Weights of a small GPT-style language model, trained from scratch on English Wikipedia: 3.33M parameters.
Each number is 200 + 40 x the weight over its row's rms, rounded and kept within 0 to 999. Layers, rows and columns count from 0. The size before them is the row's rms in percent of the matrix's.

# layer 2 MLP down (transposed), 512x128, rms 0.209, rows 154-190, columns 64-127
091,219,198,232,182,223,185,226,216,241,163,260,180,217,251,199,207,238,182,88,173,179,222,165,232,193,229,225,257,230,187,218,139,194,125,140,185,201,232,257,211,280,196,224,197,152,194,253,141,260,196,213,254,258,161,179,155,214,164,260,216,234,161,226,215
094,187,227,222,285,220,300,192,291,230,167,204,180,219,265,217,192,182,174,267,174,162,162,199,201,170,220,158,255,168,174,236,228,111,229,245,159,186,113,221,228,180,186,143,202,203,214,161,170,155,180,187,245,228,262,159,166,191,218,212,169,144,242,146,204
096,188,182,161,216,226,196,186,236,253,174,168,133,200,158,224,221,116,176,160,196,249,208,171,166,173,225,246,215,228,218,251,187,238,198,284,164,259,130,201,217,231,143,239,265,258,240,263,186,229,145,214,219,119,137,209,221,143,254,167,273,218,244,170,184
100,184,175,242,199,224,218,191,194,115,225,177,224,256,200,112,193,158,187,199,181,197,187,170,109,179,177,181,327,222,246,185,241,188,206,272,252,271,245,108,243,205,216,178,241,136,202,185,218,216,221,175,241,257,255,198,226,191,233,174,200,273,205,174,211
096,201,212,209,180,214,201,203,158,222,129,285,200,199,156,232,254,75,236,243,169,232,218,235,200,155,218,244,198,125,209,202,214,138,238,196,259,245,215,235,192,215,177,243,222,231,245,191,184,148,232,198,155,200,221,198,314,208,196,233,139,179,148,195,238
104,218,230,187,220,148,165,217,176,214,113,175,157,167,194,229,291,244,204,192,209,188,255,206,224,202,161,222,220,173,187,245,260,185,190,203,172,177,178,224,187,314,162,250,117,217,152,242,190,133,252,154,183,182,213,175,155,239,233,188,254,226,236,158,184
098,228,153,161,183,153,189,171,248,259,183,211,161,233,205,189,163,176,250,185,143,129,204,176,337,145,211,206,190,194,205,204,161,212,246,261,236,192,181,180,265,176,194,218,255,231,195,125,249,259,194,224,151,223,204,183,192,263,181,152,208,167,173,183,245
105,275,216,177,179,164,208,297,208,204,233,252,186,212,184,259,193,219,196,274,174,159,189,141,182,191,215,215,212,228,231,116,251,210,228,183,186,143,166,261,168,250,216,324,241,127,228,154,216,182,190,314,177,137,176,147,151,203,211,213,170,224,182,201,206
097,194,144,222,211,219,204,221,212,205,251,199,162,184,213,257,200,175,175,185,276,149,259,134,162,191,206,272,219,210,127,274,178,192,210,207,176,166,222,148,160,262,216,210,131,198,87,228,219,238,217,196,158,230,231,234,165,182,139,198,201,238,195,183,155
110,169,227,249,249,187,129,185,264,224,140,163,185,147,201,166,142,201,215,216,236,126,193,218,178,145,122,207,193,164,157,239,232,233,239,199,279,222,139,111,178,178,180,213,125,230,177,188,185,264,186,278,213,198,148,163,204,201,186,227,157,158,221,255,170
107,189,217,197,206,256,171,182,230,217,204,216,207,222,222,271,240,158,255,139,146,211,174,222,272,166,218,208,205,255,192,170,196,166,182,206,156,182,218,326,189,185,186,191,248,215,196,260,187,217,307,183,193,189,205,160,198,234,145,214,213,148,188,247,205
107,200,238,221,236,205,135,126,205,222,220,243,164,200,210,201,202,246,115,210,260,122,242,221,139,229,153,149,245,155,225,200,152,261,171,127,207,162,229,214,230,218,200,151,180,203,281,257,164,228,172,153,205,240,263,183,219,198,213,289,197,191,253,160,157
098,238,268,223,250,312,233,156,156,166,198,272,188,161,243,204,143,205,198,201,288,196,256,211,158,199,141,146,213,242,208,244,220,191,173,219,136,193,165,192,182,170,205,255,155,229,149,221,227,183,167,181,230,275,150,246,185,150,159,128,156,152,177,144,165
101,146,199,234,211,189,213,219,180,192,214,273,240,189,169,212,231,184,185,188,151,233,255,227,285,227,162,177,202,191,190,156,199,235,261,150,225,214,237,232,277,220,190,209,219,218,154,196,171,227,99,268,254,229,272,198,173,223,190,234,102,195,232,204,214
092,224,156,243,220,181,249,199,189,195,259,176,217,172,158,142,195,245,223,227,182,216,100,220,207,211,225,277,218,249,155,200,191,150,135,223,236,277,172,162,152,154,180,244,193,216,190,279,204,175,170,189,143,284,300,229,190,233,212,177,246,231,193,242,155
089,146,170,299,232,177,191,212,151,209,225,192,227,170,257,264,227,230,227,157,214,221,211,152,287,211,202,165,251,178,169,206,265,224,220,272,182,189,183,208,156,184,184,217,199,201,259,213,163,244,320,148,196,265,224,257,201,202,274,231,204,216,185,271,184
100,267,241,156,221,205,175,222,327,159,161,173,175,169,150,244,214,168,238,122,212,200,230,221,214,222,240,177,209,127,214,212,243,230,250,207,238,193,184,249,191,190,253,202,202,234,180,119,213,196,188,192,168,231,199,232,242,163,147,113,203,236,105,236,209
102,251,321,226,231,227,228,160,275,177,212,248,269,211,210,242,240,160,235,179,154,193,145,239,207,158,188,186,181,247,155,205,179,166,218,199,137,211,272,143,205,205,188,218,227,158,152,186,256,272,171,195,183,244,166,191,165,187,155,184,158,270,241,245,159
098,282,190,101,239,231,198,176,174,248,198,120,182,205,227,162,307,216,256,251,191,159,184,162,164,159,185,206,215,227,286,177,193,217,202,240,214,198,250,187,147,153,220,183,204,182,155,199,163,132,236,263,144,158,206,218,153,238,164,127,220,165,215,236,199
103,168,203,225,208,227,251,290,140,207,74,180,217,171,201,213,229,207,220,143,230,209,225,194,208,183,200,237,205,234,164,236,150,137,171,246,218,212,159,212,250,218,247,243,206,281,269,122,110,166,261,243,224,207,222,262,142,248,249,185,205,227,230,208,151
107,212,199,201,260,175,155,137,151,221,337,206,117,212,254,204,192,272,270,217,235,129,208,251,145,264,169,180,177,174,241,204,269,208,239,285,240,199,238,122,270,195,114,177,167,221,182,271,220,205,205,211,202,211,198,219,222,212,201,187,197,145,164,202,211
097,207,203,251,175,207,228,201,203,196,203,223,203,218,127,141,211,265,226,211,136,193,172,267,201,167,257,252,183,259,152,240,235,204,217,238,170,156,204,163,205,188,179,185,152,187,164,271,195,196,212,241,200,248,91,167,238,238,205,265,179,182,153,173,195
105,236,197,235,167,237,254,297,218,161,126,199,156,143,241,208,241,234,163,189,257,295,236,204,157,195,231,180,162,174,269,179,182,221,156,218,235,230,194,215,234,148,196,285,277,164,197,192,244,223,184,213,257,215,246,198,172,155,282,162,157,206,186,184,170
097,242,178,179,194,164,148,178,172,217,129,171,221,184,162,277,136,173,160,135,265,221,194,138,171,173,261,194,225,235,213,205,217,209,236,235,197,151,223,191,237,222,175,193,134,165,221,221,170,194,195,258,178,219,205,117,188,228,262,179,182,287,130,239,165
100,166,176,179,152,186,177,197,165,160,168,182,253,228,197,199,252,120,116,262,211,198,211,188,227,282,215,222,165,180,201,255,198,225,190,237,271,153,160,251,177,271,136,134,261,148,206,183,203,170,242,217,174,181,186,189,199,245,188,215,199,135,205,152,227
099,262,215,109,223,149,166,178,257,205,234,159,184,153,158,233,233,261,159,140,240,202,190,216,266,175,210,110,161,252,191,197,228,198,229,163,245,206,174,198,195,176,200,246,215,219,212,209,184,219,193,188,199,272,133,227,175,155,255,234,189,258,202,122,161
106,159,204,245,152,110,200,204,286,210,215,205,194,203,152,286,128,200,155,220,162,175,176,228,212,174,120,162,220,230,225,170,154,204,257,173,133,197,161,130,220,210,214,230,188,262,222,210,195,159,154,224,182,177,188,207,199,226,210,134,177,318,217,186,252
099,125,169,253,205,188,224,95,230,173,238,141,171,217,257,186,203,186,134,248,207,199,240,174,263,169,216,135,217,215,180,197,160,173,171,217,144,125,247,231,166,179,208,157,189,149,239,217,208,210,185,77,167,183,240,135,208,128,210,232,127,152,126,170,189
098,202,216,169,233,223,178,224,138,254,233,178,224,259,243,198,247,224,168,198,252,237,260,274,172,204,172,174,146,186,189,230,256,112,152,227,212,180,230,157,65,262,241,207,254,163,185,173,258,199,155,229,177,245,131,271,171,276,208,267,155,210,205,142,105
099,207,275,182,235,218,195,205,106,235,268,237,183,193,139,262,223,211,334,205,155,153,203,210,111,200,132,203,175,244,196,171,143,245,283,248,218,184,238,205,255,218,188,209,142,171,195,232,191,294,183,216,112,213,202,198,157,223,181,209,159,196,190,249,228
100,197,132,231,168,252,256,242,224,221,154,159,274,215,251,202,146,189,212,210,201,233,180,197,264,245,159,219,221,264,183,241,226,237,206,92,243,218,173,187,151,197,199,193,152,175,263,180,192,222,270,179,217,185,186,148,210,229,188,153,287,238,244,233,198
094,199,228,220,196,267,107,126,151,202,218,232,170,235,217,204,201,173,310,180,197,200,178,162,203,230,190,275,175,159,132,225,158,226,189,155,268,189,229,144,156,188,135,238,185,201,188,257,227,187,222,222,235,207,221,160,137,242,172,213,207,218,172,179,232
103,140,230,129,105,189,205,258,175,184,175,185,212,261,216,180,257,131,198,226,316,198,186,220,285,220,186,174,262,245,179,156,222,168,154,230,269,245,233,133,186,202,185,155,247,164,205,173,224,175,183,134,184,193,264,258,229,153,150,242,230,208,247,242,224
098,270,204,136,190,202,201,189,153,230,173,110,286,172,211,267,185,211,179,163,177,137,242,247,189,217,236,243,181,151,229,164,181,150,181,221,224,193,207,194,242,248,178,200,230,228,188,216,195,175,174,263,106,237,236,265,215,201,175,181,157,173,171,249,197
099,174,210,200,228,235,194,237,149,240,248,263,270,142,271,254,218,217,211,249,210,154,271,181,143,203,217,220,121,198,192,293,180,233,169,197,226,243,224,201,148,157,154,181,181,257,223,208,152,255,209,214,228,153,154,202,193,147,202,192,117,218,276,132,280
105,208,182,173,202,153,252,211,175,199,184,198,157,192,220,149,257,202,123,182,187,172,154,216,220,172,141,198,243,233,229,182,259,238,259,252,196,176,194,226,262,181,221,210,216,223,213,176,211,174,268,265,200,156,173,225,209,266,220,150,214,201,191,251,194
093,180,181,228,233,213,228,195,262,166,232,188,192,183,149,206,191,204,230,252,283,207,190,203,269,227,202,201,179,162,252,232,203,187,206,208,224,228,271,217,252,194,233,95,248,244,121,260,173,150,192,173,239,160,159,257,171,142,215,194,147,300,158,106,87
# layer 2 MLP gate, 512x128, rms 0.157, rows 155-190, columns 64-127
091,169,148,168,269,187,230,210,150,147,226,178,229,180,179,199,179,153,164,290,171,196,221,266,181,216,220,148,246,177,130,279,140,197,156,196,230,202,187,233,182,234,196,170,157,142,246,234,205,180,226,200,223,200,186,243,159,266,214,257,205,270,232,189,247
095,196,249,232,176,174,183,224,203,196,146,185,228,228,224,202,182,193,160,170,213,180,218,222,213,116,151,167,205,175,193,207,182,157,183,237,156,193,150,176,238,236,211,184,207,197,117,238,241,241,153,182,119,240,209,199,146,197,241,277,209,189,192,241,221
094,161,247,225,226,161,171,207,198,161,182,223,186,214,255,242,283,174,221,268,209,168,184,126,175,264,98,173,226,243,205,202,227,226,260,285,179,224,215,244,205,161,179,250,245,196,265,192,184,203,208,192,153,189,239,166,145,242,182,162,178,181,236,231,168
098,211,189,166,152,169,221,194,236,197,199,188,209,251,216,137,182,198,172,277,228,180,171,237,147,187,215,176,161,312,148,145,215,133,236,242,186,226,165,155,251,189,99,212,218,232,195,135,140,223,147,212,263,225,180,223,169,200,191,171,215,197,242,206,228
106,226,209,133,153,227,132,189,238,233,212,263,210,233,169,193,160,170,129,179,231,213,191,211,179,208,220,132,201,174,203,169,229,187,194,171,211,148,253,153,177,194,189,139,239,198,214,155,171,203,187,254,203,161,193,220,171,221,221,122,205,163,164,217,194
099,185,170,249,136,178,229,255,180,203,229,221,188,158,219,131,79,150,197,232,120,160,154,192,221,225,217,181,174,233,171,176,234,155,202,308,213,218,196,184,218,137,240,217,188,184,192,235,174,201,168,162,175,214,167,195,151,221,253,187,207,236,192,201,158
106,188,217,282,202,257,220,185,211,268,197,198,190,165,180,227,229,198,237,220,175,226,163,158,279,249,180,198,225,196,211,139,174,261,207,170,255,174,167,207,185,232,153,236,234,141,214,209,211,183,274,166,263,276,173,214,215,201,221,243,172,224,202,268,296
102,209,257,164,78,185,210,143,147,183,217,212,284,173,193,144,112,223,202,247,195,236,149,257,240,242,250,164,182,223,234,139,176,171,275,235,213,193,198,231,209,194,246,219,219,248,242,238,219,215,195,181,226,174,187,268,303,134,148,183,157,186,207,190,222
103,194,221,241,233,212,213,273,199,238,231,170,219,218,207,177,216,171,188,161,177,182,188,251,267,193,284,181,208,221,236,207,243,186,157,220,204,183,200,296,175,288,225,194,288,113,154,183,255,195,191,238,199,221,201,183,273,206,269,224,199,224,199,172,124
103,246,222,160,133,249,80,254,240,167,186,214,252,243,301,236,241,232,181,170,127,237,169,233,227,203,273,205,220,222,206,175,212,262,157,192,213,189,176,192,162,250,213,154,229,258,224,220,167,227,181,166,212,213,181,249,223,158,186,189,222,274,230,201,193
109,179,184,267,223,178,195,247,243,207,208,172,193,241,228,326,145,265,187,123,210,209,201,166,178,197,227,242,218,207,192,214,88,219,65,188,245,185,211,230,203,198,224,218,231,237,222,168,205,201,199,197,226,134,215,166,162,222,222,234,199,240,202,213,242
086,245,197,213,171,162,194,262,217,143,152,220,286,131,250,242,249,264,201,170,135,180,122,179,172,170,187,207,289,232,183,177,212,151,148,201,185,219,236,255,209,245,195,236,200,261,148,120,231,186,179,194,201,196,198,177,198,214,198,150,241,163,163,225,215
098,183,154,158,169,200,179,187,265,181,162,193,257,197,224,212,146,209,213,196,241,154,208,191,245,239,283,151,271,178,223,251,189,240,239,201,165,266,180,192,246,195,179,202,275,286,169,229,202,205,144,155,224,267,239,185,185,263,214,267,221,219,278,236,216
090,199,231,208,177,178,216,289,224,212,169,186,209,180,197,213,228,127,197,226,182,163,245,219,122,203,141,208,252,228,194,183,236,181,245,208,220,187,208,300,166,134,198,280,167,181,158,159,206,193,214,206,98,289,149,188,194,207,195,254,254,197,189,134,205
087,279,260,141,245,246,207,257,203,214,170,191,220,189,216,309,243,209,180,233,289,137,143,270,206,185,229,244,183,283,92,272,227,187,178,191,188,154,179,224,152,259,206,168,167,161,192,215,145,243,156,201,242,178,202,192,198,223,229,142,153,214,152,240,275
107,249,260,216,185,217,195,240,246,176,174,153,215,181,217,214,217,155,191,141,231,194,130,189,215,206,259,165,220,176,238,189,262,215,207,163,156,175,192,258,182,277,230,204,145,186,199,182,218,253,261,139,187,210,142,190,164,181,165,191,163,165,75,169,219
107,229,147,249,301,284,197,180,168,260,176,202,268,269,194,160,219,177,164,187,188,194,162,265,253,204,171,171,181,194,146,314,223,182,170,189,277,182,232,252,186,213,182,167,201,186,150,206,157,146,172,198,234,176,227,214,258,156,249,203,232,250,204,163,216
101,251,143,130,216,204,208,204,233,197,141,201,226,312,263,233,230,149,152,226,206,165,228,236,115,143,164,207,201,205,191,237,198,227,238,203,223,190,221,202,223,267,202,236,211,217,249,174,175,136,79,287,276,200,177,157,186,223,217,142,228,241,276,142,235
104,198,302,211,212,274,221,167,127,145,179,239,240,163,163,194,166,178,147,180,197,251,159,233,254,253,223,159,235,198,167,220,160,174,212,274,239,182,172,181,194,153,189,173,223,217,174,190,174,264,257,160,217,174,140,187,130,240,236,167,199,209,190,224,194
107,159,226,162,152,192,178,249,243,217,200,285,248,169,195,213,192,126,159,214,289,178,204,188,186,175,284,191,245,158,274,160,223,187,242,124,162,154,229,219,190,193,259,227,262,199,238,173,273,217,258,161,231,177,135,214,219,219,220,135,245,243,223,224,205
095,232,176,197,126,203,189,159,185,208,225,250,213,173,245,203,139,171,235,249,161,202,224,247,295,110,200,193,173,210,195,234,211,224,223,208,169,226,199,208,167,167,267,210,175,188,233,217,227,178,193,192,193,243,202,198,255,163,209,198,243,215,177,177,188
111,224,174,205,184,173,191,242,204,147,214,241,163,215,187,192,269,135,165,218,196,323,268,207,181,180,199,158,153,205,209,256,208,235,201,165,218,236,152,252,198,191,158,215,182,140,172,174,174,220,184,269,180,188,200,291,191,180,190,196,257,167,198,156,141
104,204,187,169,119,197,189,160,189,212,194,167,208,224,189,187,191,261,182,154,186,191,126,125,160,111,185,216,141,196,171,168,181,194,177,218,205,224,236,163,218,150,258,194,141,238,230,246,179,204,241,192,189,136,283,287,252,163,154,218,266,186,259,178,142
109,239,245,125,241,222,169,209,164,236,212,193,228,214,161,224,147,212,188,220,219,139,160,163,223,224,244,231,266,244,260,172,151,189,207,164,208,198,207,174,187,126,233,189,180,185,216,238,254,174,238,225,171,228,224,164,191,113,215,170,215,234,239,262,168
100,172,234,177,159,180,167,225,228,145,223,220,189,207,214,214,202,228,203,99,240,190,244,231,238,197,158,247,245,198,183,242,155,213,228,244,278,208,194,201,145,218,240,122,190,278,155,254,204,225,117,216,158,206,237,169,155,199,219,286,215,175,222,187,225
101,249,211,258,254,239,215,207,251,257,151,230,216,229,222,185,77,195,238,166,150,172,178,243,206,195,216,138,242,209,236,199,253,182,272,169,186,193,192,301,116,197,210,210,209,149,267,200,214,230,225,151,201,137,157,227,239,171,236,213,248,266,223,210,195
102,259,213,148,184,151,236,208,162,180,140,173,231,214,179,140,216,151,200,232,253,235,205,196,236,249,172,243,185,169,280,215,265,168,140,158,238,235,184,205,224,205,266,198,199,276,202,192,233,197,263,255,191,189,144,122,225,92,183,161,251,153,188,176,239
094,228,229,233,278,212,132,322,149,220,228,201,132,220,276,279,176,198,182,226,182,183,260,138,221,206,188,226,125,130,178,281,182,254,200,159,214,112,232,205,217,201,195,232,223,168,219,187,164,186,254,209,159,206,207,167,163,175,159,223,221,245,146,193,168
102,143,204,246,158,176,224,189,110,187,158,220,190,179,263,126,165,234,224,226,254,202,243,212,207,171,295,193,248,151,194,92,207,180,255,193,234,227,224,271,96,193,260,225,242,206,197,183,241,157,228,130,189,238,239,170,214,223,171,182,244,171,277,230,239
091,246,231,149,191,204,178,192,220,237,184,247,273,205,259,123,213,228,171,208,294,180,200,288,244,171,170,263,187,212,169,172,214,162,183,243,174,198,160,250,142,252,184,223,172,243,174,178,142,167,126,197,177,200,128,222,243,214,155,248,217,256,196,195,228
098,263,222,199,135,156,184,290,221,164,163,127,218,132,193,231,237,235,222,143,171,180,215,208,194,165,205,207,199,161,300,171,240,261,175,212,164,217,203,284,174,283,216,175,204,214,301,197,214,199,257,210,224,216,194,207,167,205,187,193,188,129,150,216,235
100,204,219,208,232,229,214,197,170,273,172,187,169,242,171,213,158,210,256,183,211,232,181,180,160,228,222,230,187,164,117,240,141,210,207,244,135,121,184,190,206,181,286,169,185,207,213,212,188,227,241,170,254,197,227,200,179,267,194,175,172,172,179,171,202
098,192,206,168,180,215,160,146,260,239,152,124,238,63,194,197,181,197,126,158,148,222,232,224,168,210,270,260,227,217,230,213,204,168,249,248,256,169,159,179,178,179,158,223,250,272,218,113,160,224,238,233,211,198,202,191,251,115,212,196,141,161,228,266,202
107,190,217,192,211,247,180,162,193,174,151,157,201,263,211,190,230,246,235,180,252,262,170,207,208,202,221,186,118,197,215,287,165,181,209,186,190,193,86,274,241,187,211,270,185,178,249,257,209,165,166,156,200,223,192,181,178,165,247,254,247,225,206,210,203
105,161,198,156,222,184,253,150,183,240,136,268,179,204,222,213,250,234,242,199,177,180,221,223,175,230,172,156,186,168,155,214,250,235,206,171,164,204,241,191,246,213,228,161,196,210,231,193,235,206,239,173,237,228,300,213,169,247,122,197,183,106,299,200,238
099,219,277,157,226,253,150,213,157,228,181,225,157,225,232,212,212,87,212,155,184,231,153,230,202,182,208,157,246,232,197,268,227,150,218,234,212,196,137,228,228,230,221,218,189,211,240,229,191,207,172,165,237,216,164,229,192,214,198,247,220,200,175,121,218
# layer 2 MLP up, 512x128, rms 0.156, rows 155-190, columns 64-127
093,153,189,217,168,258,228,211,229,246,210,267,254,225,220,217,225,179,222,178,186,155,192,212,195,293,205,173,145,202,173,175,146,206,161,133,192,229,233,175,182,227,163,256,292,190,180,154,204,299,178,154,194,138,133,216,183,179,232,191,264,204,232,245,210
098,212,199,255,209,136,200,184,139,223,292,135,161,216,172,199,179,168,210,230,213,128,214,151,177,173,145,210,182,200,192,176,197,221,213,214,198,173,171,180,186,236,175,153,238,181,181,209,204,228,172,254,162,236,238,154,173,247,175,261,136,222,216,316,199
103,254,227,206,208,182,187,172,44,165,257,213,182,236,197,182,207,226,218,235,154,179,145,182,232,230,169,213,248,259,94,171,160,195,238,258,273,234,179,233,239,213,133,169,245,182,177,203,178,199,165,209,264,174,220,186,251,190,217,113,180,161,271,165,197
094,233,127,184,220,183,185,293,152,197,157,215,258,198,195,185,179,164,221,200,163,170,217,240,213,202,158,141,216,220,228,254,190,138,249,210,167,198,180,179,275,237,135,242,195,211,168,180,241,209,168,182,209,218,198,191,174,174,196,250,190,190,171,205,218
110,234,176,161,245,205,150,216,221,194,174,219,235,170,201,270,264,178,189,203,175,163,227,217,163,128,202,191,165,138,195,215,262,195,205,163,254,189,224,231,227,253,99,159,208,208,113,188,160,142,238,199,175,156,202,192,133,228,147,105,218,158,202,165,244
096,160,182,171,167,158,219,191,198,218,261,181,216,219,246,180,187,164,232,211,201,121,148,156,193,204,146,152,192,228,176,189,214,204,228,187,175,112,171,195,217,216,157,176,221,132,202,143,237,183,222,202,251,230,242,182,224,214,140,213,178,120,174,211,235
108,219,248,175,238,234,190,129,176,249,157,215,136,217,190,258,194,214,199,148,174,243,151,179,198,179,252,193,142,183,203,214,174,233,157,167,187,219,184,236,225,202,120,151,201,223,198,241,195,170,224,224,287,227,204,207,92,210,176,120,177,250,211,233,202
104,210,158,174,209,262,207,194,243,183,244,271,108,191,127,229,98,167,268,158,169,224,215,212,182,193,208,199,271,200,212,226,228,168,202,170,165,182,129,142,227,187,264,167,160,177,186,160,277,155,204,235,197,190,190,153,205,158,264,220,157,156,212,219,263
106,189,188,206,222,187,196,271,216,202,175,176,162,215,117,224,237,207,211,153,233,271,138,164,226,179,133,241,156,179,185,232,226,216,255,231,189,227,176,159,215,188,204,229,234,215,152,141,198,247,205,228,177,152,204,179,291,185,224,193,217,217,231,226,187
110,109,197,200,224,207,258,130,154,194,193,210,164,237,194,157,209,212,171,251,204,237,231,198,214,154,206,201,192,230,171,198,170,154,271,191,284,196,195,240,247,163,202,261,159,236,221,209,170,233,281,231,196,224,203,189,227,209,216,242,226,233,172,231,195
109,181,168,196,232,271,245,176,126,216,228,174,170,149,211,129,128,163,165,266,180,168,267,246,98,185,161,148,221,284,156,236,205,205,212,212,261,210,265,177,220,249,175,117,198,193,197,176,141,165,106,228,220,186,237,245,177,289,191,264,198,213,270,185,150
102,278,251,160,197,298,224,180,195,164,158,280,258,140,188,248,249,248,197,237,192,209,169,210,127,206,146,172,263,212,215,227,251,193,202,189,157,204,209,181,201,162,223,268,196,229,177,199,252,211,193,220,196,192,199,178,171,138,186,87,154,192,171,153,185
102,180,181,243,166,142,238,216,204,151,135,135,199,206,235,177,287,190,167,217,244,174,208,196,159,147,160,277,158,216,140,159,228,162,187,198,224,192,167,225,120,231,217,199,206,182,154,179,162,241,212,165,208,206,171,82,203,204,175,173,242,164,230,196,260
092,189,219,132,198,304,190,193,182,223,211,195,193,204,185,167,176,221,218,213,239,167,190,179,256,130,147,209,164,148,199,273,197,247,202,149,156,181,279,177,214,234,239,210,206,266,177,233,206,158,194,154,237,171,218,188,235,137,225,213,193,210,217,161,210
091,198,156,183,249,225,227,198,273,222,169,213,255,166,263,171,142,202,200,210,209,197,261,220,180,272,288,248,225,206,225,179,295,184,238,151,188,199,190,220,200,228,140,268,159,215,113,237,145,245,313,187,204,157,215,236,163,219,239,238,149,266,194,287,185
106,138,201,168,162,149,170,238,258,194,250,268,121,157,217,203,143,199,190,160,205,222,194,230,189,146,206,246,157,187,200,255,273,223,230,189,237,176,191,206,122,200,157,225,194,246,202,114,185,231,201,272,252,196,214,187,170,261,161,267,200,213,243,252,177
102,152,166,156,170,148,248,194,198,109,209,169,183,138,208,216,225,200,229,263,206,218,269,153,237,217,195,179,210,100,173,150,198,258,220,229,167,267,155,190,197,189,322,176,238,200,237,178,228,210,204,169,193,226,168,222,215,234,205,199,204,166,183,185,154
091,198,170,197,235,128,200,275,239,79,211,198,221,191,191,204,208,130,94,283,173,225,143,186,176,211,189,218,253,206,240,193,191,227,242,95,189,177,174,190,164,170,182,216,213,138,156,155,246,204,197,188,131,173,170,244,266,132,224,124,226,210,213,224,186
094,191,163,158,201,163,198,222,232,251,236,145,204,205,160,246,240,232,260,207,245,247,277,182,231,157,192,183,186,210,195,196,228,126,191,96,232,185,182,269,248,197,203,128,164,133,219,218,222,172,190,155,74,181,253,217,157,161,159,233,147,210,159,202,201
098,193,291,150,226,251,179,191,170,231,216,297,234,191,166,162,249,189,296,148,212,260,235,185,189,237,220,172,200,155,231,239,199,208,186,180,178,176,172,209,245,200,236,222,249,184,244,197,177,260,184,207,190,226,166,208,192,152,214,199,231,265,183,249,246
096,292,120,182,278,155,231,241,179,210,135,196,229,164,142,252,166,160,219,192,189,217,211,272,286,184,197,233,206,180,191,145,197,183,191,208,205,202,172,131,222,179,170,145,206,184,207,102,187,179,215,248,227,215,165,235,130,144,185,188,209,166,181,152,244
108,205,184,219,177,226,159,170,200,207,157,177,236,199,256,256,163,233,234,164,206,217,261,254,220,288,193,233,264,185,252,217,131,225,207,122,212,182,182,203,195,196,281,199,242,192,183,231,255,234,225,166,227,213,154,216,237,167,182,259,145,184,169,234,229
093,123,230,209,165,207,230,256,242,166,129,105,182,155,185,154,262,220,222,224,256,268,241,236,162,255,179,187,199,193,184,205,202,222,240,255,261,164,244,238,163,192,172,254,174,228,295,207,263,163,257,241,121,241,166,173,207,207,232,175,190,151,192,205,255
097,242,202,155,116,172,166,286,235,161,182,210,203,157,169,235,235,145,214,166,165,189,199,201,220,199,222,163,172,315,142,232,253,202,249,216,178,254,177,176,263,145,129,177,200,234,209,218,183,226,222,229,159,139,198,208,220,220,223,172,249,202,197,135,181
100,246,234,165,201,254,277,174,190,185,237,205,285,225,237,171,204,209,285,274,225,249,170,215,199,211,258,277,147,188,284,252,220,180,153,192,245,197,192,249,185,224,128,172,217,177,145,216,277,250,196,189,170,211,153,287,192,251,173,145,165,127,192,183,236
100,246,158,231,147,183,250,238,136,233,160,229,190,148,122,211,273,243,199,244,249,234,155,228,272,172,165,250,242,207,168,192,178,228,179,221,194,259,178,262,265,152,149,132,197,125,233,236,144,251,189,184,195,165,202,218,216,121,185,253,161,196,268,210,150
097,225,251,244,139,202,197,162,167,158,210,192,241,210,212,202,171,190,242,234,226,204,151,218,200,157,228,129,182,158,202,244,193,222,165,168,179,212,208,252,191,228,214,147,228,204,249,249,273,254,258,221,271,212,192,195,225,117,215,250,182,216,186,204,211
098,190,248,192,272,229,187,312,168,207,247,200,144,239,254,273,179,217,183,231,208,153,264,154,237,218,180,221,186,168,140,287,213,234,200,211,187,114,211,138,180,254,211,223,245,151,222,239,160,164,205,237,221,189,220,146,156,227,218,195,185,225,139,161,151
104,235,198,161,153,215,177,271,194,200,116,190,223,162,238,149,155,211,213,167,238,115,243,257,155,221,269,249,261,180,225,121,243,141,257,264,162,197,182,257,155,163,247,212,211,153,253,203,211,205,198,224,190,135,207,166,224,177,172,209,201,180,215,233,233
099,175,145,261,225,184,232,223,136,185,181,200,238,232,205,210,168,128,241,196,178,255,224,227,195,164,136,246,250,131,209,258,197,175,136,241,201,148,156,189,232,198,238,218,192,197,163,201,210,221,140,216,251,177,127,168,175,282,148,239,237,172,230,190,199
101,278,211,226,243,267,161,177,216,107,161,151,165,189,179,211,251,178,227,112,174,207,245,175,135,199,220,237,206,165,170,243,213,228,189,220,228,172,201,241,190,221,163,182,186,209,258,227,181,207,256,161,195,213,251,212,122,180,200,207,245,203,153,146,222
102,238,209,185,153,219,203,156,236,168,268,151,248,135,172,285,182,224,252,190,228,265,206,174,234,248,121,206,185,176,135,286,221,242,282,220,196,178,220,229,232,265,222,133,164,193,174,234,219,179,108,231,218,174,216,163,208,125,173,202,210,205,252,207,219
091,295,152,197,218,163,280,228,144,201,196,205,296,154,210,229,178,237,217,207,177,159,147,211,273,215,143,166,178,184,218,153,171,171,164,148,193,261,231,250,223,258,253,123,183,116,114,241,199,145,209,191,145,227,238,238,153,260,155,141,239,221,122,182,178
098,172,233,220,147,232,204,192,229,183,218,160,164,251,269,172,202,215,182,222,178,283,240,189,240,158,193,182,250,163,189,283,190,243,148,247,222,182,160,226,193,183,200,209,247,163,237,227,265,211,225,159,212,244,186,186,202,160,267,299,167,154,168,239,208
104,270,184,274,142,249,173,227,116,156,196,232,193,233,177,199,203,218,191,219,219,248,244,256,210,204,251,234,190,250,225,212,142,176,164,229,271,196,244,178,202,183,203,237,204,199,240,177,217,166,164,121,152,194,191,268,219,224,299,144,176,276,128,218,168
094,156,120,223,192,196,289,201,239,192,183,221,227,265,169,186,242,208,190,209,185,181,152,192,224,206,180,158,170,243,224,164,144,173,187,204,220,242,143,205,152,177,194,191,167,121,256,127,273,194,248,175,168,206,276,177,144,172,195,222,155,177,209,236,178